config = dict(
    n_layer=12,
    d_model=160,
    d_mlp=640,
    activation='tanh_gelu',
    norm='layernorm',
    norm_place='pre',
    positions='learned',
    parallel_block=False,
    init_std_down=0.00489,
    optimizer='adamw',
    lr=0.00189,
    grad_clip=1.0,
    warmup_steps=244,
    doc_mask=True,
)
Each number is 200 + 30 x the weight over its row's rms, rounded and kept within 0 to 999. Layers, rows and columns count from 0. The size before them is the row's rms in percent of the matrix's.

# v: layer 7 attention value, 64x160, rms 0.0795, rows 44-63, columns 80-119
# o: layer 7 attention output (transposed), 64x160, rms 0.0812, rows 44-63, columns 80-119
# up: layer 7 MLP up, 640x160, rms 0.0893, rows 0-17, columns 80-119
# down: layer 7 MLP down (transposed), 640x160, rms 0.0753, rows 0-17, columns 80-119
v44,096,146,248,253,195,199,132,174,144,198,214,217,162,164,231,202,259,141,248,198,216,180,207,212,180,180,210,193,174,207,184,174,165,229,199,259,245,163,178,200,193
o44,095,242,160,159,250,214,211,226,254,223,173,183,236,221,208,157,135,208,160,166,200,194,190,247,191,190,196,200,177,203,244,207,199,162,117,157,185,220,194,228,179
v45,093,165,296,250,217,221,177,188,202,210,199,177,248,224,165,186,204,207,193,241,192,187,223,207,181,184,214,163,186,159,119,183,163,201,176,224,199,257,220,252,257
o45,094,224,151,157,184,215,213,194,182,234,192,256,168,215,200,208,224,232,189,195,159,203,181,204,229,231,202,250,247,225,266,163,212,197,222,248,232,158,171,172,160
v46,097,276,210,203,216,250,211,188,198,176,204,222,173,229,208,207,213,273,190,230,224,211,201,243,219,238,227,224,192,217,150,216,240,213,201,163,188,194,186,223,211
o46,100,205,211,235,201,143,197,202,226,238,227,184,194,190,206,146,214,203,172,175,208,229,208,160,180,193,210,170,218,173,185,206,192,185,189,244,204,185,166,213,188
v47,082,180,226,203,171,226,187,195,168,149,216,236,253,188,204,165,230,125,211,234,209,200,235,239,165,262,216,239,194,186,164,154,190,206,203,225,215,157,169,195,186
o47,088,207,191,240,235,185,201,213,220,216,165,203,177,246,206,169,161,208,172,192,235,226,218,161,176,176,179,165,185,225,174,213,199,186,162,199,211,244,227,211,192
v48,076,158,198,150,179,218,155,211,220,187,152,237,195,169,231,208,195,198,257,144,215,177,214,186,182,185,233,263,182,171,221,237,199,204,228,234,173,151,194,199,185
o48,076,211,175,238,203,223,189,176,237,223,207,110,175,166,160,191,201,229,184,196,199,209,222,247,151,203,156,172,126,243,184,219,196,112,204,187,165,185,210,231,220
v49,087,203,175,202,179,173,155,227,221,227,163,181,164,223,148,187,207,185,194,178,163,207,174,164,234,197,189,212,200,207,237,231,241,176,193,205,203,245,195,207,269
o49,095,183,187,180,189,217,201,250,176,152,234,211,203,210,179,222,195,234,224,235,224,180,249,210,206,212,243,160,206,188,212,157,200,232,180,238,213,149,183,163,172
v50,087,271,146,169,224,212,212,220,221,195,214,202,132,269,236,222,205,260,180,167,176,202,210,215,245,209,165,173,211,200,230,229,214,176,172,157,172,207,206,234,207
o50,087,190,252,214,183,201,211,168,199,204,190,166,209,142,193,186,191,154,211,187,207,184,199,202,193,205,203,170,183,153,174,211,148,245,210,217,198,208,158,192,218
v51,086,220,246,205,181,235,192,199,203,231,206,239,216,212,191,290,213,184,200,216,185,177,172,259,167,210,217,210,221,210,191,179,234,177,221,221,180,228,184,223,222
o51,092,204,143,176,233,187,214,165,242,220,182,162,183,202,197,151,225,209,168,170,203,242,208,228,149,155,237,224,213,226,200,229,163,146,264,208,184,156,244,224,209
v52,097,150,148,180,206,211,186,219,240,195,192,179,186,226,234,187,130,187,195,187,236,178,193,174,130,193,206,207,215,172,206,241,145,186,211,184,172,167,205,189,191
o52,096,195,192,166,188,211,209,208,170,156,157,236,218,217,122,246,219,186,206,209,178,195,244,223,237,179,220,157,138,218,214,187,226,214,203,170,198,204,191,200,174
v53,091,252,220,159,181,184,246,240,215,191,190,181,250,236,179,252,197,254,203,222,173,205,218,193,190,200,193,192,196,177,165,203,222,200,203,167,159,215,216,191,254
o53,089,206,194,233,166,226,179,118,174,248,214,216,207,156,223,148,224,187,233,177,178,191,193,177,245,250,213,181,222,210,196,183,189,214,263,264,257,184,199,164,227
v54,102,157,175,215,127,249,199,204,170,183,192,197,229,192,184,185,197,203,218,225,192,207,196,167,181,194,224,248,206,214,222,208,253,210,201,221,200,156,204,174,237
o54,107,212,219,139,256,178,183,195,227,232,233,196,234,214,194,150,205,222,172,176,181,209,212,156,239,173,185,154,186,188,220,205,245,182,235,164,233,174,172,232,205
v55,078,183,163,146,183,176,270,246,251,163,178,176,210,215,245,252,163,195,235,165,247,191,213,152,195,200,210,202,187,178,219,255,201,224,206,216,119,191,205,196,196
o55,084,203,215,216,186,224,187,179,138,190,190,200,175,139,157,191,197,220,230,179,181,194,235,244,242,239,162,139,156,216,179,193,190,205,261,208,219,218,198,181,225
v56,078,218,244,149,173,235,190,235,241,196,196,165,199,193,132,232,196,238,216,198,207,221,186,185,131,155,197,170,240,137,162,257,197,169,219,193,178,236,168,192,234
o56,075,206,148,220,161,209,192,144,175,210,237,231,219,187,192,181,220,216,189,213,179,202,221,189,195,219,179,217,213,271,215,179,200,193,217,233,221,164,212,183,185
v57,085,206,177,210,176,207,207,174,183,242,196,166,217,223,147,131,143,236,226,192,214,209,196,159,226,188,191,188,202,156,222,239,200,162,173,208,226,203,242,223,232
o57,088,182,238,138,197,214,235,225,203,197,218,224,218,208,193,236,267,192,202,237,158,189,202,183,201,167,147,260,195,209,211,183,221,208,239,163,184,184,202,196,200
v58,086,180,200,221,183,200,212,196,189,207,197,228,288,169,179,237,190,150,179,227,176,207,224,273,180,239,218,172,219,189,140,133,180,200,217,194,161,203,160,267,190
o58,088,202,188,226,225,157,187,145,219,195,193,195,179,244,207,167,213,245,204,191,199,189,169,157,161,184,196,232,240,261,153,202,177,152,203,213,211,205,263,228,250
v59,076,203,186,193,190,185,228,222,251,214,188,197,206,255,212,253,195,229,154,217,142,203,199,168,233,207,204,155,181,224,244,236,248,184,191,178,147,247,187,252,199
o59,081,194,172,209,167,184,203,178,163,172,215,194,212,149,157,195,219,186,271,186,198,168,196,240,227,194,247,221,225,187,177,162,174,215,254,247,219,134,206,180,230
v60,084,193,238,246,211,207,183,165,173,225,208,212,164,227,182,158,201,197,174,241,189,198,141,191,244,223,204,195,202,229,216,203,197,182,181,182,235,210,189,142,238
o60,084,166,184,172,204,159,226,268,200,148,186,213,254,210,180,212,204,161,194,193,227,245,238,207,175,138,217,242,225,191,192,228,253,225,151,201,219,176,190,242,174
v61,107,176,243,256,199,259,153,171,160,226,228,170,251,226,158,176,177,188,158,236,171,175,183,210,147,210,189,154,267,143,169,148,171,191,178,203,231,218,210,181,258
o61,110,187,188,142,200,197,233,187,225,191,181,245,242,242,201,192,221,169,188,224,157,191,188,152,223,163,218,297,238,235,229,192,237,191,208,193,255,177,211,193,176
v62,079,211,186,134,209,221,224,233,241,149,155,177,189,199,181,224,194,243,217,180,224,224,185,166,185,205,216,246,200,186,230,289,239,229,204,170,151,185,162,171,207
o62,077,214,182,279,153,179,178,190,158,226,243,197,192,160,184,169,199,183,193,176,225,202,266,203,203,252,154,139,185,199,164,199,200,220,216,248,202,188,202,177,207
v63,089,177,193,228,221,236,226,157,137,187,216,222,292,212,278,182,236,163,189,250,204,206,215,201,174,243,206,145,208,216,172,120,162,196,185,221,167,186,198,186,188
o63,094,191,233,166,228,145,223,189,243,222,170,206,207,211,184,167,186,153,224,182,167,168,163,172,254,165,179,256,235,206,191,193,215,194,185,147,244,216,232,215,241
up0,107,228,215,181,250,183,128,170,176,187,183,202,217,187,280,200,279,233,211,188,193,184,202,170,199,222,182,209,219,219,182,205,192,227,210,148,208,209,215,200,218
down0,111,147,224,207,132,182,186,210,209,220,172,196,211,222,195,202,175,206,185,214,216,147,221,268,174,176,279,190,170,168,197,269,202,223,234,210,179,200,210,171,225
up1,102,230,229,242,197,240,196,208,232,221,170,230,245,167,159,191,208,203,226,178,192,234,215,209,175,204,198,242,255,218,189,206,166,198,240,159,244,147,222,237,202
down1,113,196,188,188,190,182,178,190,190,215,225,213,182,237,193,142,229,204,176,115,209,248,203,161,191,190,217,203,189,217,180,177,183,198,187,219,207,195,176,199,156
up2,103,179,192,224,180,200,271,220,197,196,181,181,181,183,180,163,182,209,229,196,170,242,190,187,228,228,211,149,200,214,183,170,179,235,199,161,223,253,232,177,242
down2,107,206,260,263,185,269,228,193,210,222,187,210,160,169,181,186,195,183,255,199,169,220,230,169,215,184,206,227,248,164,155,202,193,189,135,180,216,201,235,234,212
up3,084,215,168,245,188,209,220,206,195,189,115,186,252,255,177,176,214,186,205,188,179,189,165,225,207,225,198,196,177,248,189,209,205,218,203,212,167,231,199,227,155
down3,083,213,261,204,133,175,202,209,206,241,206,207,121,216,257,190,209,217,183,219,176,201,174,178,182,220,220,198,179,181,209,205,237,193,214,257,221,214,191,198,255
up4,109,181,249,235,192,225,182,198,185,180,165,212,191,165,214,186,169,232,226,111,206,237,232,173,261,242,188,203,207,190,188,190,204,249,268,182,184,262,208,203,173
down4,114,177,165,169,216,197,214,223,198,199,178,194,248,191,233,212,223,204,208,181,218,193,187,150,175,222,243,243,202,210,191,216,185,189,180,203,155,191,240,158,216
up5,104,181,259,223,191,208,166,226,224,167,200,215,186,212,188,279,174,188,241,187,145,201,189,185,158,212,161,187,215,248,171,184,171,212,246,140,159,225,244,204,220
down5,091,203,200,209,237,158,143,153,180,223,155,197,263,174,168,233,203,204,184,186,228,187,202,180,195,165,178,164,184,151,235,240,167,224,143,208,181,213,184,186,200
up6,102,197,187,154,152,226,202,207,196,206,197,191,275,173,190,172,186,166,182,184,217,216,250,188,207,170,192,198,209,191,172,176,197,177,235,146,192,217,281,188,169
down6,112,215,207,213,247,123,221,190,200,203,163,221,198,229,185,227,195,208,226,219,187,184,214,196,204,221,242,223,177,173,202,238,173,260,104,210,140,216,134,184,195
up7,088,179,174,223,217,182,166,192,265,169,217,250,234,207,245,142,189,222,188,204,194,215,181,187,170,194,220,165,209,192,182,178,228,192,220,194,148,188,247,185,200
down7,104,168,183,212,126,194,198,244,200,247,195,246,164,202,226,194,244,195,194,178,176,181,198,194,190,209,217,257,199,218,230,256,213,172,210,225,194,208,207,225,215
up8,089,181,246,236,190,216,122,207,256,159,205,199,228,179,158,237,143,252,174,216,191,219,176,221,201,176,219,249,204,190,191,155,266,183,170,162,206,195,205,193,151
down8,085,217,159,222,169,173,159,250,189,247,212,197,194,223,174,237,203,216,231,142,225,109,236,230,240,222,204,152,161,185,264,278,178,211,180,228,208,249,183,206,147
up9,097,189,231,223,185,224,216,236,207,173,147,175,172,206,192,290,221,183,251,179,180,198,231,246,181,208,197,167,153,187,197,231,198,235,221,193,173,190,229,242,203
down9,095,220,196,184,189,157,190,196,218,242,223,250,226,194,149,195,182,234,196,161,179,207,159,197,183,190,172,243,204,186,204,152,253,137,232,211,179,195,173,214,201
up10,074,161,208,216,181,176,148,171,166,129,184,233,156,168,215,225,163,250,168,170,219,206,180,161,226,136,162,220,201,219,202,199,171,219,191,213,216,199,264,204,235
down10,058,165,161,190,237,218,220,155,237,224,213,194,184,204,216,179,195,191,181,213,193,213,187,173,190,208,268,214,207,219,235,214,197,187,142,176,199,254,162,215,196
up11,079,220,246,200,231,126,146,156,180,216,194,238,188,236,200,220,154,253,191,189,165,191,174,166,227,193,171,231,166,190,174,185,145,172,217,169,204,176,194,259,208
down11,066,194,162,141,169,201,230,165,188,242,247,240,180,203,206,196,184,181,129,224,208,131,219,170,178,182,212,204,201,236,232,174,231,213,213,183,189,204,174,147,238
up12,096,192,198,183,211,229,195,200,216,214,170,244,206,227,214,195,192,211,162,178,226,258,209,122,155,177,189,254,233,236,195,254,260,191,225,151,219,255,203,229,163
down12,104,243,245,230,173,203,232,175,150,198,221,180,208,181,188,158,196,229,214,147,161,241,265,230,179,191,227,153,190,213,187,166,165,207,161,223,180,208,144,209,233
up13,104,258,160,226,182,147,199,235,183,217,193,251,219,198,186,202,237,179,213,179,184,195,198,201,200,208,173,216,229,239,174,151,227,197,199,208,100,204,182,210,212
down13,112,180,182,197,169,177,176,228,198,235,122,232,178,197,200,185,186,246,198,228,203,193,194,164,175,195,242,213,150,150,249,235,174,194,158,204,196,167,166,220,186
up14,094,148,187,190,227,206,191,177,205,161,183,256,275,198,190,176,229,220,192,181,198,199,232,183,237,235,200,228,188,178,212,129,177,226,223,230,201,186,172,208,207
down14,080,197,192,217,193,205,178,218,210,158,215,176,215,208,207,192,194,136,186,189,240,145,221,220,195,168,211,206,206,233,231,193,168,210,146,145,154,244,186,191,245
up15,101,143,257,226,182,205,163,196,209,216,178,225,187,168,170,270,228,113,258,200,173,206,197,220,218,281,179,233,245,178,197,205,204,235,233,213,215,224,195,241,190
down15,108,222,186,163,211,164,228,213,239,177,217,222,205,151,176,199,168,218,213,217,210,165,237,236,170,212,256,204,191,193,206,217,130,229,142,151,211,208,201,192,227
up16,107,204,143,220,259,162,215,208,233,218,167,205,199,231,224,185,170,200,163,215,201,183,194,242,151,184,203,173,210,222,238,181,160,188,169,215,182,158,182,184,226
down16,113,181,202,208,187,191,160,162,182,229,196,191,219,185,182,185,226,193,238,142,184,244,202,204,180,199,207,180,214,183,178,211,224,223,302,183,202,227,227,264,203
up17,099,169,180,201,207,238,162,241,271,200,178,235,197,214,202,218,197,121,221,150,178,211,242,186,155,189,172,200,262,224,162,169,188,201,229,195,172,192,225,272,190
down17,061,157,211,167,192,238,217,216,206,228,217,225,200,228,209,211,217,148,212,187,182,163,240,168,160,209,198,175,214,254,233,227,159,191,216,202,193,230,214,167,221